python train.py --n_layer=15 --d_model=96 --n_head=2 --n_kv_head=2 --head_dim=32 --d_mlp=576 --vocab_size=4010 --activation="gelu" --norm="layernorm" --norm_place="pre" --norm_eps=1e-06 --positions="rope" --rope_base=10000.0 --rope_fraction=1.0 --qk_norm=false --attn_scale=0.177 --bias="none" --tie_embeddings=false --parallel_block=false --init="trunc" --init_std_qkv=0.125 --init_std_o=0.0279 --init_std_up=0.125 --init_std_down=0.00931 --optimizer="soap_variant" --lr=0.00484 --lr_mult_o=1.41 --beta1=0.95 --beta2=0.95 --lr_head=0.0112 --grad_clip=1.0 --warmup_steps=200 --schedule="wsd" --decay_fraction=0.765 --decay_shape="linear" --final_lr_fraction=0.0 --batch_tokens=[16384, 32768, 65536] --seq_len=1024 --doc_mask=true --train_tokens=92520000 --steps=2961 --dataset="wikipedia_en"
Each number is 50 + 10 x the weight over its row's rms, rounded and kept within 0 to 99. Layers, rows and columns count from 0. The size before them is the row's rms in percent of the matrix's.

# q: layer 6 attention query, 64x96, rms 0.156, rows 41-63, columns 0-95
# k: layer 6 attention key, 64x96, rms 0.162, rows 41-63, columns 0-95
# v: layer 6 attention value, 64x96, rms 0.166, rows 32-44, columns 0-95
# o: layer 6 attention output (transposed), 64x96, rms 0.19, rows 32-44, columns 0-95
q41 096:48 44 53 29 40 63 42 51 52 42 50 27 43 55 50 55 56 56 64 41 58 54 53 34 45 48 53 41 46 35 52 30 51 55 32 49 62 37 53 41 54 50 48 41 59 61 63 30 61 58 52 50 48 32 40 55 47 61 52 52 46 54 52 64 51 71 51 62 68 48 62 35 45 41 49 69 55 37 37 49 59 61 47 61 65 59 49 54 68 31 51 35 49 38 65 52
k41 100:56 56 36 62 63 47 52 62 65 51 56 39 55 65 59 49 44 61 41 51 50 61 44 53 43 39 38 48 58 30 36 55 46 49 33 53 56 40 56 50 53 47 42 43 46 47 47 38 62 37 42 64 57 31 42 48 49 34 64 52 64 63 62 39 48 58 37 52 51 37 49 43 46 63 49 21 30 63 36 40 48 67 58 59 48 57 50 27 61 47 41 49 57 39 41 51
q42 102:47 54 32 52 50 59 67 60 60 61 52 44 63 48 46 39 45 54 40 62 33 49 50 47 60 31 61 40 50 46 52 67 47 43 52 50 59 46 55 36 43 51 58 46 44 41 52 52 37 57 57 51 55 56 34 75 44 53 45 23 62 39 56 52 55 64 43 38 44 48 58 31 60 66 66 57 57 56 30 30 47 51 56 37 49 45 26 51 52 51 56 41 41 56 62 53
k42 097:37 58 46 52 50 44 53 65 52 36 45 44 52 50 50 44 42 41 47 52 42 49 45 33 62 59 58 80 60 45 50 59 50 61 58 59 54 72 48 36 51 57 53 55 52 54 31 58 44 38 42 55 50 65 51 57 33 36 60 57 65 48 67 55 37 32 57 45 43 46 49 62 59 65 36 43 45 55 61 59 63 48 55 80 52 37 48 57 45 52 54 71 59 58 39 51
q43 098:59 37 54 57 41 48 36 49 48 52 45 50 27 65 44 43 40 57 55 55 60 46 50 38 45 57 44 51 53 57 56 32 52 65 60 63 55 47 38 54 61 46 38 45 42 39 52 67 62 51 64 46 57 39 37 32 60 56 50 60 34 65 44 60 51 36 41 49 55 53 25 62 61 36 65 54 68 51 54 58 37 49 36 43 37 56 53 69 62 59 55 50 36 56 43 38
k43 089:28 55 38 56 53 25 55 63 53 39 39 46 58 81 55 42 63 49 43 59 53 59 65 45 47 54 50 42 51 71 41 43 35 55 40 47 45 51 46 49 51 55 40 53 57 56 44 58 44 47 51 62 53 42 52 47 47 51 61 50 62 63 53 53 38 34 35 59 45 43 42 58 64 61 43 41 53 50 48 27 50 56 52 68 33 22 45 60 53 56 51 55 32 61 57 53
q44 096:44 51 48 58 42 48 46 45 42 41 51 44 54 60 47 49 45 70 52 37 52 54 46 69 61 62 31 43 54 47 31 49 47 36 58 39 35 48 46 50 52 56 68 63 50 40 30 45 49 39 51 55 41 65 68 46 66 57 37 52 42 59 52 52 60 56 34 54 54 47 68 45 33 56 49 46 55 43 58 70 37 34 45 47 56 57 39 29 57 51 53 31 67 37 37 40
k44 114:48 45 32 47 60 53 59 65 47 55 31 51 35 70 55 54 55 60 48 45 52 48 47 54 44 61 39 37 48 62 43 53 46 48 51 53 63 37 59 50 50 56 47 52 37 51 70 36 47 59 54 42 45 40 48 53 55 65 29 54 53 56 40 57 49 39 58 47 58 39 53 32 62 34 41 51 38 52 42 31 49 74 43 28 41 64 39 41 35 57 42 53 48 46 69 66
q45 116:62 49 45 49 65 53 53 65 43 50 69 36 42 53 56 60 53 52 56 51 34 65 59 55 42 31 47 41 59 50 56 69 31 43 49 46 55 34 40 49 38 48 54 52 47 57 46 51 47 52 52 40 56 76 44 63 48 52 38 47 30 37 41 59 52 64 50 53 50 52 50 40 39 45 56 40 38 33 35 36 33 55 64 50 71 69 46 34 48 46 59 54 58 62 61 62
k45 109:42 45 44 48 38 71 49 57 59 48 36 56 32 48 25 50 56 40 59 60 37 62 55 52 49 48 27 59 55 72 56 46 34 36 50 56 52 44 67 60 49 48 45 41 45 56 56 48 61 36 58 66 53 36 70 54 40 38 55 46 49 53 40 48 48 42 32 43 53 27 43 51 39 43 47 41 64 48 42 41 40 41 58 57 56 38 56 54 65 49 61 31 48 45 60 52
q46 092:49 50 64 53 35 55 53 53 49 45 38 46 45 49 39 56 39 61 48 53 49 47 39 40 39 62 50 41 49 42 42 43 38 65 53 50 45 56 47 46 36 48 46 48 29 56 51 50 45 45 49 53 71 44 42 42 38 40 35 53 54 54 57 54 55 53 52 44 36 70 58 70 42 38 51 33 39 53 46 49 37 38 32 57 51 36 63 60 45 72 24 76 47 61 70 43
k46 110:60 44 69 35 62 54 51 44 45 56 48 54 52 50 37 47 70 42 40 39 59 49 69 48 63 57 39 38 30 42 59 54 57 57 51 56 69 66 46 60 41 38 39 42 51 59 53 48 59 47 39 55 34 55 48 37 59 50 55 38 51 32 42 38 43 48 52 47 75 80 65 44 49 45 56 46 68 39 43 59 42 52 57 55 49 43 50 46 59 42 67 36 53 51 57 56
q47 116:50 51 56 51 44 46 46 68 55 43 45 57 47 48 40 56 40 34 53 47 60 38 49 24 42 55 54 53 37 54 43 58 51 48 65 50 67 71 40 38 37 49 49 49 41 61 37 62 40 58 51 48 56 41 50 43 56 66 36 43 52 43 57 43 58 46 60 45 40 46 31 63 30 37 44 45 47 54 69 48 40 41 36 67 44 55 36 46 38 71 36 64 31 59 51 46
k47 100:63 49 62 55 55 67 43 65 64 43 54 62 37 42 37 50 51 57 67 52 50 58 55 55 39 54 39 64 29 40 57 77 55 41 39 52 27 49 57 38 34 40 59 54 44 58 47 46 58 41 54 37 63 53 52 59 56 64 45 42 53 67 42 51 55 42 45 39 49 40 70 48 42 39 63 37 45 62 54 51 37 40 49 49 66 62 42 42 47 65 53 53 32 50 52 53
q48 108:42 60 49 55 48 52 48 52 66 55 48 52 59 40 70 40 56 52 39 59 52 52 64 78 41 46 59 66 40 46 49 49 49 49 48 43 42 57 48 62 53 49 54 50 77 21 46 52 40 68 34 58 48 38 51 58 64 52 63 35 66 55 44 45 48 58 54 28 52 41 53 55 65 56 50 47 65 60 41 56 49 52 48 60 36 50 52 55 59 65 43 41 45 34 58 32
k48 148:52 39 58 46 64 60 67 50 35 62 53 51 76 60 52 62 31 48 34 59 62 40 35 60 51 33 54 33 52 55 53 45 60 58 56 34 62 40 44 48 47 52 48 32 45 36 64 49 40 56 61 38 52 66 27 49 56 62 46 39 43 48 60 52 47 67 45 43 45 50 44 58 38 45 47 54 35 61 45 54 56 46 64 40 62 66 50 46 52 34 53 49 46 44 59 63
q49 125:44 54 50 51 53 59 40 55 55 45 43 44 42 41 51 51 61 46 55 53 39 49 44 52 50 47 45 62 45 45 46 64 41 22 58 57 32 49 57 37 49 51 38 46 43 66 46 59 49 48 23 58 44 64 76 70 42 36 44 40 57 47 45 34 44 54 41 52 47 52 68 48 39 65 41 35 40 52 52 32 44 51 57 67 64 55 44 33 35 67 52 54 69 46 51 51
k49 101:54 68 50 50 49 64 49 49 53 60 56 76 52 51 52 68 50 56 39 51 56 55 50 38 36 61 53 43 42 44 48 41 44 41 49 54 55 70 56 48 60 50 41 39 53 36 57 72 51 63 50 49 50 69 42 47 76 54 36 22 62 36 41 52 50 56 43 64 39 56 41 39 63 48 46 43 42 38 60 46 57 53 51 56 55 68 52 27 40 61 54 45 62 54 57 56
q50 091:55 47 56 59 38 46 47 36 37 65 36 62 49 50 55 46 39 41 55 57 52 44 48 44 65 54 52 41 41 59 33 46 63 25 60 52 43 52 44 59 56 37 53 45 39 39 43 49 47 58 64 54 63 34 53 51 67 41 48 55 68 59 35 43 62 38 58 66 53 57 52 61 39 50 44 68 50 39 60 56 60 47 27 35 35 46 62 64 70 44 49 39 40 54 44 44
k50 117:57 56 60 33 40 62 41 47 57 44 57 53 37 55 41 51 53 37 59 51 50 65 36 48 51 47 42 63 49 42 54 62 44 38 49 63 50 37 37 46 41 35 36 57 46 24 59 45 63 54 57 44 44 52 47 68 67 65 57 58 44 29 46 49 50 61 48 54 36 56 46 49 43 49 60 64 54 42 50 70 72 46 51 47 59 78 47 38 45 63 30 49 48 57 51 43
q51 116:40 34 30 52 58 47 45 53 50 34 59 51 48 42 47 48 58 36 55 60 58 50 46 48 36 57 54 59 38 57 37 40 45 47 39 46 40 55 37 72 35 63 31 59 54 73 45 67 49 61 44 62 42 57 64 46 49 40 66 50 34 48 42 42 29 50 60 63 44 51 46 57 46 47 42 62 43 48 63 49 42 42 65 58 36 47 54 47 41 55 46 36 42 33 37 32
k51 127:53 43 48 31 75 45 60 50 25 53 48 52 46 61 56 64 45 47 52 52 55 41 49 61 48 61 73 30 48 52 47 57 44 51 46 29 50 51 42 62 30 50 38 58 49 54 50 51 51 52 46 49 33 55 47 34 59 47 49 54 25 42 58 54 46 61 64 61 44 52 65 48 43 42 44 43 27 55 31 39 40 56 60 48 56 51 45 54 64 51 38 40 62 36 41 59
q52 117:60 58 63 50 57 48 55 51 33 48 50 46 40 52 30 57 46 60 69 49 51 56 59 61 38 51 49 56 56 52 60 54 49 31 52 54 46 64 74 39 50 57 58 49 64 41 60 49 82 22 45 56 33 45 62 55 60 58 58 42 40 40 54 38 51 46 47 47 48 50 63 51 37 52 31 38 52 49 45 50 40 48 47 64 62 73 50 54 50 54 47 48 71 55 49 47
k52 108:53 53 53 29 39 63 51 63 57 55 40 40 53 71 62 49 49 48 52 71 43 47 44 34 54 43 54 53 58 62 32 58 39 48 63 56 57 47 51 44 50 29 50 71 45 61 57 46 40 30 62 52 53 72 56 62 47 78 31 62 36 30 58 53 58 59 54 58 57 51 51 51 51 34 43 49 45 50 51 56 60 56 42 43 53 61 58 56 49 36 50 50 57 59 46 51
q53 095:52 38 61 36 68 26 55 33 45 31 46 65 48 50 49 48 37 26 55 52 52 57 44 49 58 42 76 50 50 42 61 39 71 61 39 34 58 58 46 43 53 58 48 48 54 48 42 59 63 47 48 59 62 57 46 51 58 45 52 53 49 52 61 61 41 50 55 59 45 56 43 73 33 29 55 53 40 61 57 41 46 37 48 62 62 54 59 60 56 38 53 49 56 36 47 59
k53 125:61 48 57 64 59 41 30 45 45 47 37 59 49 52 57 44 51 56 63 46 44 59 51 55 56 53 40 70 56 47 50 30 70 40 39 29 43 46 46 50 41 38 48 48 50 46 56 44 76 37 59 52 46 38 56 41 52 34 47 64 53 61 40 36 60 33 33 58 56 45 44 63 63 43 40 52 51 55 30 46 45 55 44 53 28 51 62 72 53 63 62 45 49 47 50 43
q54 120:53 75 60 61 54 41 48 32 35 39 48 46 50 44 39 71 56 49 51 55 60 73 49 46 46 56 64 51 53 39 51 64 49 52 37 43 50 79 43 59 67 43 41 45 40 51 55 67 67 58 52 33 46 39 45 39 55 36 59 49 38 67 47 54 43 44 54 51 45 58 55 55 44 54 60 54 38 46 57 48 41 46 47 40 51 51 56 62 41 45 51 80 37 45 38 54
k54 112:62 56 38 48 46 31 56 49 57 45 43 32 57 48 28 50 50 67 42 47 66 53 38 65 42 64 50 46 67 50 60 40 32 63 50 47 50 57 51 57 40 46 55 43 57 22 66 37 58 49 41 46 52 54 57 55 56 56 57 68 62 39 62 48 47 38 47 60 49 53 61 42 53 35 48 53 51 61 25 54 45 44 36 53 46 52 45 53 33 51 51 57 60 51 28 64
q55 131:58 39 50 61 54 61 50 44 30 41 59 43 44 61 27 37 33 66 59 53 63 50 56 63 55 45 52 27 41 56 56 39 62 42 44 69 56 48 48 54 65 43 54 58 45 55 67 63 51 28 41 47 54 50 27 45 40 53 57 48 51 49 53 34 45 50 56 38 55 58 48 55 48 44 64 67 65 55 47 57 62 37 44 28 44 39 57 58 57 57 48 52 42 57 37 59
k55 117:64 56 60 51 48 53 49 48 37 59 63 58 59 62 53 40 48 77 41 42 47 43 43 53 52 41 53 44 43 56 50 45 58 32 58 62 36 56 40 36 45 40 48 56 41 58 46 47 55 25 63 50 43 50 44 51 46 59 48 68 34 51 45 51 68 74 51 44 72 50 45 46 43 55 51 78 57 42 39 59 41 43 38 47 49 32 39 60 63 54 44 45 45 52 61 35
q56 110:34 28 40 65 52 46 79 67 45 47 56 55 39 44 58 50 56 61 45 33 46 43 55 52 58 52 51 38 49 49 58 69 39 52 42 59 27 55 62 48 49 61 50 43 50 40 55 54 54 49 35 61 36 64 61 65 40 61 45 55 40 43 57 54 66 44 57 55 48 69 56 49 38 65 53 42 48 56 66 49 50 50 66 50 46 48 33 47 26 52 55 58 60 41 61 48
k56 094:36 46 51 63 43 46 54 38 55 42 56 49 40 47 41 60 39 55 43 37 59 53 41 56 54 33 56 50 45 42 75 53 48 37 47 36 58 32 37 37 63 52 54 56 49 56 37 37 57 56 47 60 38 43 68 61 34 39 60 41 40 24 55 68 59 39 54 51 47 46 69 52 46 55 52 39 41 60 45 64 56 35 75 51 49 63 52 40 58 53 40 53 40 56 54 54
q57 122:56 65 39 47 36 62 45 54 63 45 43 41 62 55 49 43 44 50 73 55 49 52 68 32 48 47 43 42 65 43 52 40 53 64 52 31 51 46 43 46 22 53 39 54 37 52 45 67 39 45 58 32 62 45 38 47 56 56 48 60 49 53 52 25 38 68 57 59 58 59 51 54 56 46 50 29 53 46 44 40 40 46 53 30 45 40 56 58 55 66 42 44 47 53 35 53
k57 123:57 61 45 44 51 62 46 53 57 53 51 54 68 51 60 37 35 53 44 51 53 50 44 51 25 48 37 54 46 30 47 56 40 44 62 47 56 83 70 49 36 47 46 54 62 42 45 63 66 56 51 47 56 47 62 55 55 46 57 47 53 49 39 43 50 48 41 53 57 57 61 41 46 55 38 42 46 49 57 37 37 62 43 35 66 45 41 61 52 41 41 22 63 61 48 32
q58 103:61 33 32 53 43 54 55 64 56 62 45 39 52 52 67 58 26 40 48 64 44 69 64 47 55 38 58 37 46 45 46 51 44 52 38 40 63 30 31 44 53 36 56 33 53 42 46 54 45 65 53 41 56 36 48 61 59 33 52 44 44 46 45 48 53 50 41 58 35 48 32 45 53 54 50 53 41 51 53 28 53 51 61 47 55 67 47 47 24 45 59 36 56 53 43 47
k58 117:34 44 49 50 52 47 56 36 64 48 59 40 59 43 57 45 30 47 47 49 48 69 59 55 44 53 63 50 56 49 57 44 46 64 41 40 64 47 48 56 60 48 52 46 53 43 49 49 62 61 35 49 50 38 25 40 78 38 65 45 47 41 42 48 43 49 52 38 38 41 36 62 49 64 57 61 56 57 33 56 46 47 67 44 58 67 58 49 38 43 56 59 63 49 35 20
q59 118:35 75 53 63 40 63 53 37 56 71 54 35 55 59 51 43 45 55 55 40 52 52 49 44 55 44 49 46 41 50 43 54 48 44 58 59 43 53 57 46 57 35 46 41 52 48 40 48 58 63 50 55 64 50 48 59 54 43 60 41 62 54 50 67 57 49 39 40 37 45 51 47 49 56 51 39 48 38 55 86 44 38 49 34 55 22 71 54 48 71 66 33 49 45 47 49
k59 120:48 70 46 52 53 35 48 50 50 42 56 65 27 48 48 44 54 74 36 44 66 57 35 34 36 47 53 52 46 54 44 73 48 50 45 54 42 48 61 49 59 64 38 54 40 55 49 59 45 47 45 36 55 46 56 35 45 49 56 55 57 37 59 58 42 41 56 47 35 39 39 64 60 60 47 47 50 34 62 69 62 37 53 40 48 44 61 46 25 45 55 35 60 53 47 30
q60 101:53 46 49 55 41 50 63 43 48 57 39 60 55 27 61 61 54 44 44 46 44 57 31 51 60 49 54 50 50 49 50 64 66 52 74 41 55 57 48 58 45 51 47 50 60 61 42 46 36 57 45 45 42 47 31 71 53 65 56 41 51 38 38 56 44 44 57 52 22 40 56 52 45 40 84 62 52 46 56 31 50 54 33 55 57 49 60 52 50 38 58 37 62 48 45 63
k60 104:44 63 47 40 46 44 49 44 44 64 46 26 46 35 48 64 42 68 53 33 54 51 30 41 34 47 31 52 52 42 51 59 62 57 49 41 64 57 28 45 54 49 55 53 60 57 54 39 53 60 57 45 38 53 38 51 53 63 53 44 64 58 58 54 40 40 55 43 32 53 63 52 50 43 68 49 58 58 63 33 57 74 25 48 53 44 57 47 48 53 46 67 57 48 60 47
q61 100:45 51 54 74 61 55 39 55 45 61 72 41 70 61 37 57 48 56 60 48 38 72 54 36 39 52 60 55 64 43 38 43 49 46 56 34 30 54 50 42 51 41 38 58 48 41 66 52 60 41 49 37 53 47 58 56 58 54 38 46 42 53 50 53 40 53 32 44 47 45 45 60 43 58 27 44 48 38 54 52 49 45 68 61 68 66 57 55 54 71 58 44 64 60 50 46
k61 110:54 46 55 55 48 56 64 56 58 56 46 50 51 66 30 69 24 51 48 53 28 44 43 46 54 43 61 45 66 43 36 50 52 59 65 46 43 36 52 50 51 42 36 52 38 50 61 47 67 55 55 34 62 47 61 34 50 47 48 47 41 41 50 55 34 51 54 59 34 57 41 56 53 48 40 54 36 35 48 60 45 42 68 41 52 61 49 33 48 56 57 43 70 62 31 34
q62 110:64 59 69 47 28 64 56 61 55 37 57 42 45 41 48 52 59 54 41 44 55 39 61 38 55 50 45 53 51 41 49 46 60 57 33 50 47 50 49 57 47 44 50 38 49 38 37 57 62 50 60 59 63 53 48 54 43 53 51 62 54 39 64 41 60 64 47 67 56 45 67 49 41 44 53 54 44 29 74 39 59 40 50 66 49 41 61 41 35 67 72 48 60 62 29 54
k62 102:53 49 45 41 52 57 52 60 47 51 25 44 43 36 56 36 66 50 47 45 50 72 58 51 52 45 43 50 55 39 38 60 46 59 64 52 55 69 43 39 36 58 39 38 35 53 48 52 55 54 42 52 36 46 64 63 47 29 50 64 64 40 45 56 51 53 40 46 52 52 55 48 47 53 68 31 41 49 60 45 34 47 49 51 58 48 53 41 46 89 49 57 70 46 50 52
q63 135:56 46 54 55 51 66 53 47 58 48 42 36 41 49 51 50 55 48 35 54 49 56 65 43 59 56 56 25 48 45 50 35 64 60 27 41 50 34 66 51 46 51 44 31 57 47 47 52 55 67 48 45 48 43 71 57 40 44 55 46 53 52 41 46 54 64 45 62 71 53 62 47 39 49 60 50 45 27 72 54 43 49 56 62 52 41 39 31 60 60 36 54 27 41 52 60
k63 120:43 76 29 52 46 53 58 62 59 48 43 42 62 27 67 54 48 53 41 43 25 58 56 48 58 49 59 52 50 42 48 52 56 52 47 33 50 39 50 47 34 51 35 43 57 67 35 49 58 40 44 44 54 40 62 53 58 43 47 58 71 52 36 41 62 46 50 62 58 59 47 45 56 57 69 38 53 58 49 46 39 45 69 61 43 60 51 51 27 59 61 54 40 44 48 54
v32 102:41 52 40 50 31 28 41 48 53 35 79 52 42 32 40 53 63 46 52 37 57 50 40 49 45 49 52 55 29 47 54 64 61 40 50 59 50 44 42 43 61 33 52 52 44 55 34 36 57 56 40 58 51 59 49 40 54 42 47 43 41 59 57 58 53 43 58 49 50 60 61 39 45 50 59 56 53 45 45 37 49 46 60 61 50 55 62 42 32 81 56 29 51 59 51 35
o32 103:45 44 50 53 67 46 58 51 43 34 33 33 40 51 45 29 71 55 58 38 67 60 38 52 48 50 32 48 57 58 41 52 41 62 46 68 49 50 51 62 61 53 56 60 50 51 39 51 64 47 67 54 41 33 49 45 54 40 58 58 40 52 50 34 33 56 55 55 41 37 46 62 48 52 56 65 61 62 60 47 51 59 42 48 34 71 52 53 41 36 49 66 34 40 43 35
v33 122:50 59 50 43 37 46 48 38 34 44 49 55 47 49 48 53 56 50 54 37 60 45 48 41 62 43 52 38 67 69 38 44 40 47 66 60 56 69 60 49 58 52 38 57 42 43 55 53 49 56 65 44 58 39 43 45 62 47 41 69 67 54 55 53 65 49 74 35 56 64 50 51 55 52 61 58 40 36 67 53 59 60 50 55 51 36 49 48 46 41 41 27 39 24 41 34
o33 110:60 27 38 48 59 30 45 70 53 45 47 46 59 52 61 44 43 50 43 65 60 52 57 31 55 36 51 29 54 66 41 57 49 68 43 44 61 60 36 54 41 58 46 39 55 61 56 52 44 60 58 59 42 60 48 46 52 43 34 37 29 55 60 68 60 54 49 52 58 60 52 45 61 37 55 47 48 51 48 51 56 44 60 40 50 53 21 53 63 36 51 65 54 40 59 48
v34 102:35 52 43 40 49 62 44 39 61 58 44 53 50 43 32 32 57 51 60 44 52 59 47 42 36 54 57 45 46 42 51 50 49 48 40 49 27 59 49 67 83 38 56 42 40 48 58 40 59 50 62 33 61 42 40 59 66 54 56 36 40 50 54 54 51 54 49 49 31 43 51 43 38 66 44 64 39 65 59 37 67 36 50 62 58 48 42 64 54 46 55 55 56 62 41 40
o34 110:42 45 50 43 52 49 51 55 35 47 50 49 48 54 40 52 64 47 53 51 65 61 40 56 38 43 64 58 60 48 35 66 52 61 47 12 44 56 34 48 90 64 48 62 37 37 57 50 44 57 48 47 46 49 53 46 42 50 58 47 45 28 51 56 40 48 61 57 55 51 54 51 52 65 48 48 40 50 45 51 68 41 52 63 45 54 56 45 54 58 60 59 73 54 57 57
v35 103:59 36 44 63 51 47 62 43 31 52 41 40 47 54 74 54 64 49 30 65 32 57 49 39 47 52 43 42 45 47 46 58 42 33 50 71 35 44 41 45 65 35 58 50 57 44 75 50 48 48 55 38 69 51 40 59 34 43 54 42 66 51 64 46 63 47 47 59 66 60 52 52 60 52 41 61 50 57 48 33 42 34 50 47 54 54 62 38 52 42 43 60 45 51 47 44
o35 105:46 62 60 50 62 49 44 47 53 42 58 44 49 35 46 73 44 47 54 34 48 44 32 47 52 52 49 39 63 36 47 53 54 63 54 35 46 51 51 43 48 44 35 58 47 44 51 44 41 73 45 29 46 35 51 44 71 40 46 40 56 56 32 59 49 66 45 64 53 66 37 63 62 47 55 24 27 60 46 58 38 56 46 46 56 45 48 61 43 46 40 58 35 56 43 55
v36 101:40 38 59 51 48 52 64 27 69 41 52 55 31 44 39 52 40 54 55 44 49 32 40 34 56 51 46 68 74 60 60 47 48 33 51 42 54 50 42 24 61 53 46 37 39 42 50 73 57 39 45 53 33 54 45 44 60 54 46 59 59 43 49 46 41 44 29 49 62 65 60 61 47 47 39 62 50 54 59 48 52 57 49 47 52 50 61 52 45 42 44 55 74 45 48 55
o36 102:62 59 50 48 49 43 35 52 58 56 35 49 42 42 59 44 43 36 53 50 66 54 47 58 57 64 57 59 41 42 54 43 50 55 58 59 80 59 55 42 37 58 63 48 61 24 42 26 34 59 46 40 37 45 55 48 44 48 40 43 39 55 49 47 49 57 56 41 45 33 40 50 72 50 58 56 53 47 47 47 43 40 40 50 42 46 45 34 64 53 38 37 52 40 70 29
v37 112:58 45 58 53 60 48 80 51 36 51 59 43 43 55 39 39 37 50 65 57 51 62 38 41 53 56 52 51 50 71 75 52 47 41 46 62 35 42 48 52 48 57 40 58 48 65 50 47 62 70 45 51 43 53 54 61 58 34 42 56 45 49 74 33 58 44 50 40 41 51 79 66 54 45 46 45 45 48 48 36 55 30 56 53 56 37 51 55 41 53 47 56 49 53 39 39
o37 108:40 51 47 33 71 53 46 60 29 70 33 56 37 39 64 57 32 42 54 46 51 52 44 56 41 60 65 39 43 54 44 56 41 57 54 50 52 44 55 62 50 47 44 52 51 62 54 43 69 38 49 48 46 57 64 43 52 55 38 57 51 49 37 59 55 49 57 40 53 48 31 55 58 64 55 41 37 57 73 62 38 51 54 30 44 68 63 51 33 69 50 52 57 52 39 38
v38 111:57 46 50 57 50 34 55 48 58 39 38 46 52 48 37 52 51 52 36 29 66 31 37 46 53 54 58 58 53 41 34 37 51 36 43 42 43 53 60 41 51 68 64 41 43 55 36 42 56 55 42 58 42 72 52 42 53 33 52 56 38 40 53 39 40 76 57 55 40 49 56 66 24 47 53 53 53 50 47 63 58 56 64 40 55 63 37 56 40 38 44 61 41 62 44 43
o38 113:45 42 62 53 59 44 68 60 43 63 25 52 69 60 56 47 48 44 51 29 49 49 41 47 40 59 57 57 52 43 51 46 44 30 44 50 48 57 39 52 63 43 37 33 51 64 50 53 57 48 49 42 70 44 48 53 57 65 29 44 61 48 49 35 45 49 63 52 33 52 33 63 55 43 48 64 62 56 71 48 58 43 53 63 63 64 34 38 54 49 63 46 57 58 50 40
v39 106:50 49 48 43 48 67 73 47 54 45 65 58 70 80 48 58 55 55 51 34 56 45 55 60 37 54 52 46 54 36 65 45 42 56 47 58 56 50 41 60 50 51 55 45 33 29 44 49 66 53 37 55 55 55 48 45 35 44 40 48 49 48 80 46 55 56 44 41 47 73 52 65 55 54 55 44 50 36 60 55 45 39 78 58 44 39 43 53 56 54 46 61 50 51 47 57
o39 108:35 31 39 57 64 59 50 39 58 54 57 66 53 48 65 42 23 42 54 42 54 52 45 45 41 49 47 49 53 47 44 48 38 60 66 49 52 49 36 48 49 52 40 69 55 56 48 41 38 57 60 52 36 46 42 45 52 53 38 64 54 34 57 50 44 35 30 53 59 38 30 63 66 59 30 58 58 69 46 66 48 56 46 40 49 59 47 47 49 57 57 33 54 64 40 36
v40 108:60 49 36 28 56 45 48 56 54 55 52 60 43 51 57 47 60 44 51 41 70 56 42 52 45 52 36 65 48 40 60 61 50 48 39 69 41 61 44 73 41 60 46 57 61 65 45 32 51 59 62 60 58 47 49 61 55 56 39 55 49 53 57 61 41 48 60 51 52 31 47 49 48 52 27 44 66 46 60 50 44 57 58 38 42 44 56 32 56 46 72 48 73 70 45 40
o40 112:59 49 43 51 61 33 50 48 42 48 58 66 47 42 62 56 49 56 39 60 33 70 52 29 42 52 48 59 62 45 49 72 63 58 46 38 44 51 48 59 24 64 51 68 58 66 38 51 53 61 59 39 60 65 56 54 55 61 61 61 57 49 46 46 32 46 66 53 32 39 50 54 48 49 54 39 44 44 59 40 55 65 70 49 68 57 59 46 51 47 55 59 57 47 52 59
v41 110:48 51 48 69 38 44 49 46 39 51 44 56 52 43 62 51 38 48 43 43 39 50 43 49 42 50 33 51 58 49 58 48 52 54 21 58 57 49 42 56 53 40 56 65 38 54 63 56 49 51 62 65 45 23 40 66 36 49 53 61 63 54 51 66 63 58 49 55 39 42 37 65 45 50 64 46 29 61 55 46 38 36 40 61 31 48 48 46 36 55 37 49 60 28 44 41
o41 107:64 54 43 47 46 58 41 54 58 35 52 66 53 52 48 48 53 52 48 73 64 70 47 50 66 49 48 77 42 47 61 56 75 50 38 43 60 59 47 32 53 54 32 49 40 78 64 56 54 49 47 50 39 50 48 39 61 42 41 45 38 57 57 44 47 67 50 47 56 61 49 39 68 55 53 45 46 56 43 53 50 46 43 30 42 63 66 56 46 43 40 41 49 43 37 51
v42 110:47 50 45 34 53 28 56 50 35 68 51 53 48 41 49 38 47 57 50 38 50 49 71 61 62 49 29 49 38 55 43 36 52 57 34 56 53 49 49 42 45 37 42 54 43 52 28 71 31 57 52 41 51 73 36 48 47 42 56 52 62 43 40 63 62 58 53 56 46 45 41 34 69 53 57 55 44 58 43 63 55 50 62 34 65 48 48 49 48 40 57 50 46 55 30 43
o42 115:65 45 50 55 46 49 63 31 26 42 43 50 53 54 32 58 62 62 62 46 56 49 63 38 53 57 34 41 40 50 56 59 56 63 47 63 44 55 51 42 52 49 44 46 40 60 31 45 50 59 49 33 42 68 45 52 35 38 33 47 31 36 49 58 54 47 62 44 47 50 51 45 39 39 45 55 60 27 45 52 51 55 49 40 64 42 38 38 61 57 49 44 32 56 40 71
v43 106:48 40 23 41 41 45 31 66 43 60 49 51 47 55 28 45 52 52 61 67 53 42 60 54 44 40 69 52 53 59 57 41 46 54 38 36 43 43 43 43 53 62 54 60 64 51 46 40 63 51 55 55 23 62 49 52 49 43 47 30 57 57 49 67 42 44 56 45 29 38 55 55 57 53 64 39 55 49 46 65 42 28 58 43 51 48 41 59 60 41 64 45 43 59 47 56
o43 111:40 55 57 44 56 40 60 59 46 35 59 49 54 53 44 76 48 56 50 55 32 62 52 45 44 65 45 44 47 47 50 47 34 28 49 49 54 30 52 49 57 43 59 55 32 34 39 58 43 49 57 60 38 66 51 49 41 58 41 79 40 49 45 58 44 61 49 51 53 45 51 31 43 52 29 50 36 37 64 39 63 61 46 60 37 52 34 40 39 54 55 48 65 57 49 53
v44 122:50 52 62 56 55 57 48 47 53 47 52 40 53 52 49 49 63 56 69 65 52 63 67 47 42 52 49 46 45 39 65 45 34 46 50 64 64 53 48 58 52 45 44 28 72 51 55 70 53 62 55 67 51 48 49 61 37 47 51 36 50 32 48 37 41 45 65 30 45 53 52 50 67 57 42 56 44 53 43 59 44 43 72 47 29 32 38 68 44 48 59 51 48 45 61 34
o44 117:50 57 52 52 42 56 44 55 52 35 58 66 47 40 50 56 41 44 39 55 59 43 42 46 33 77 44 42 37 60 50 54 38 48 55 49 52 56 55 49 56 73 61 60 54 51 64 38 77 56 49 59 51 49 42 33 55 40 47 59 50 42 61 45 65 31 37 44 61 43 58 49 29 41 54 51 29 48 54 68 52 33 55 44 48 50 43 57 46 56 37 71 48 63 43 52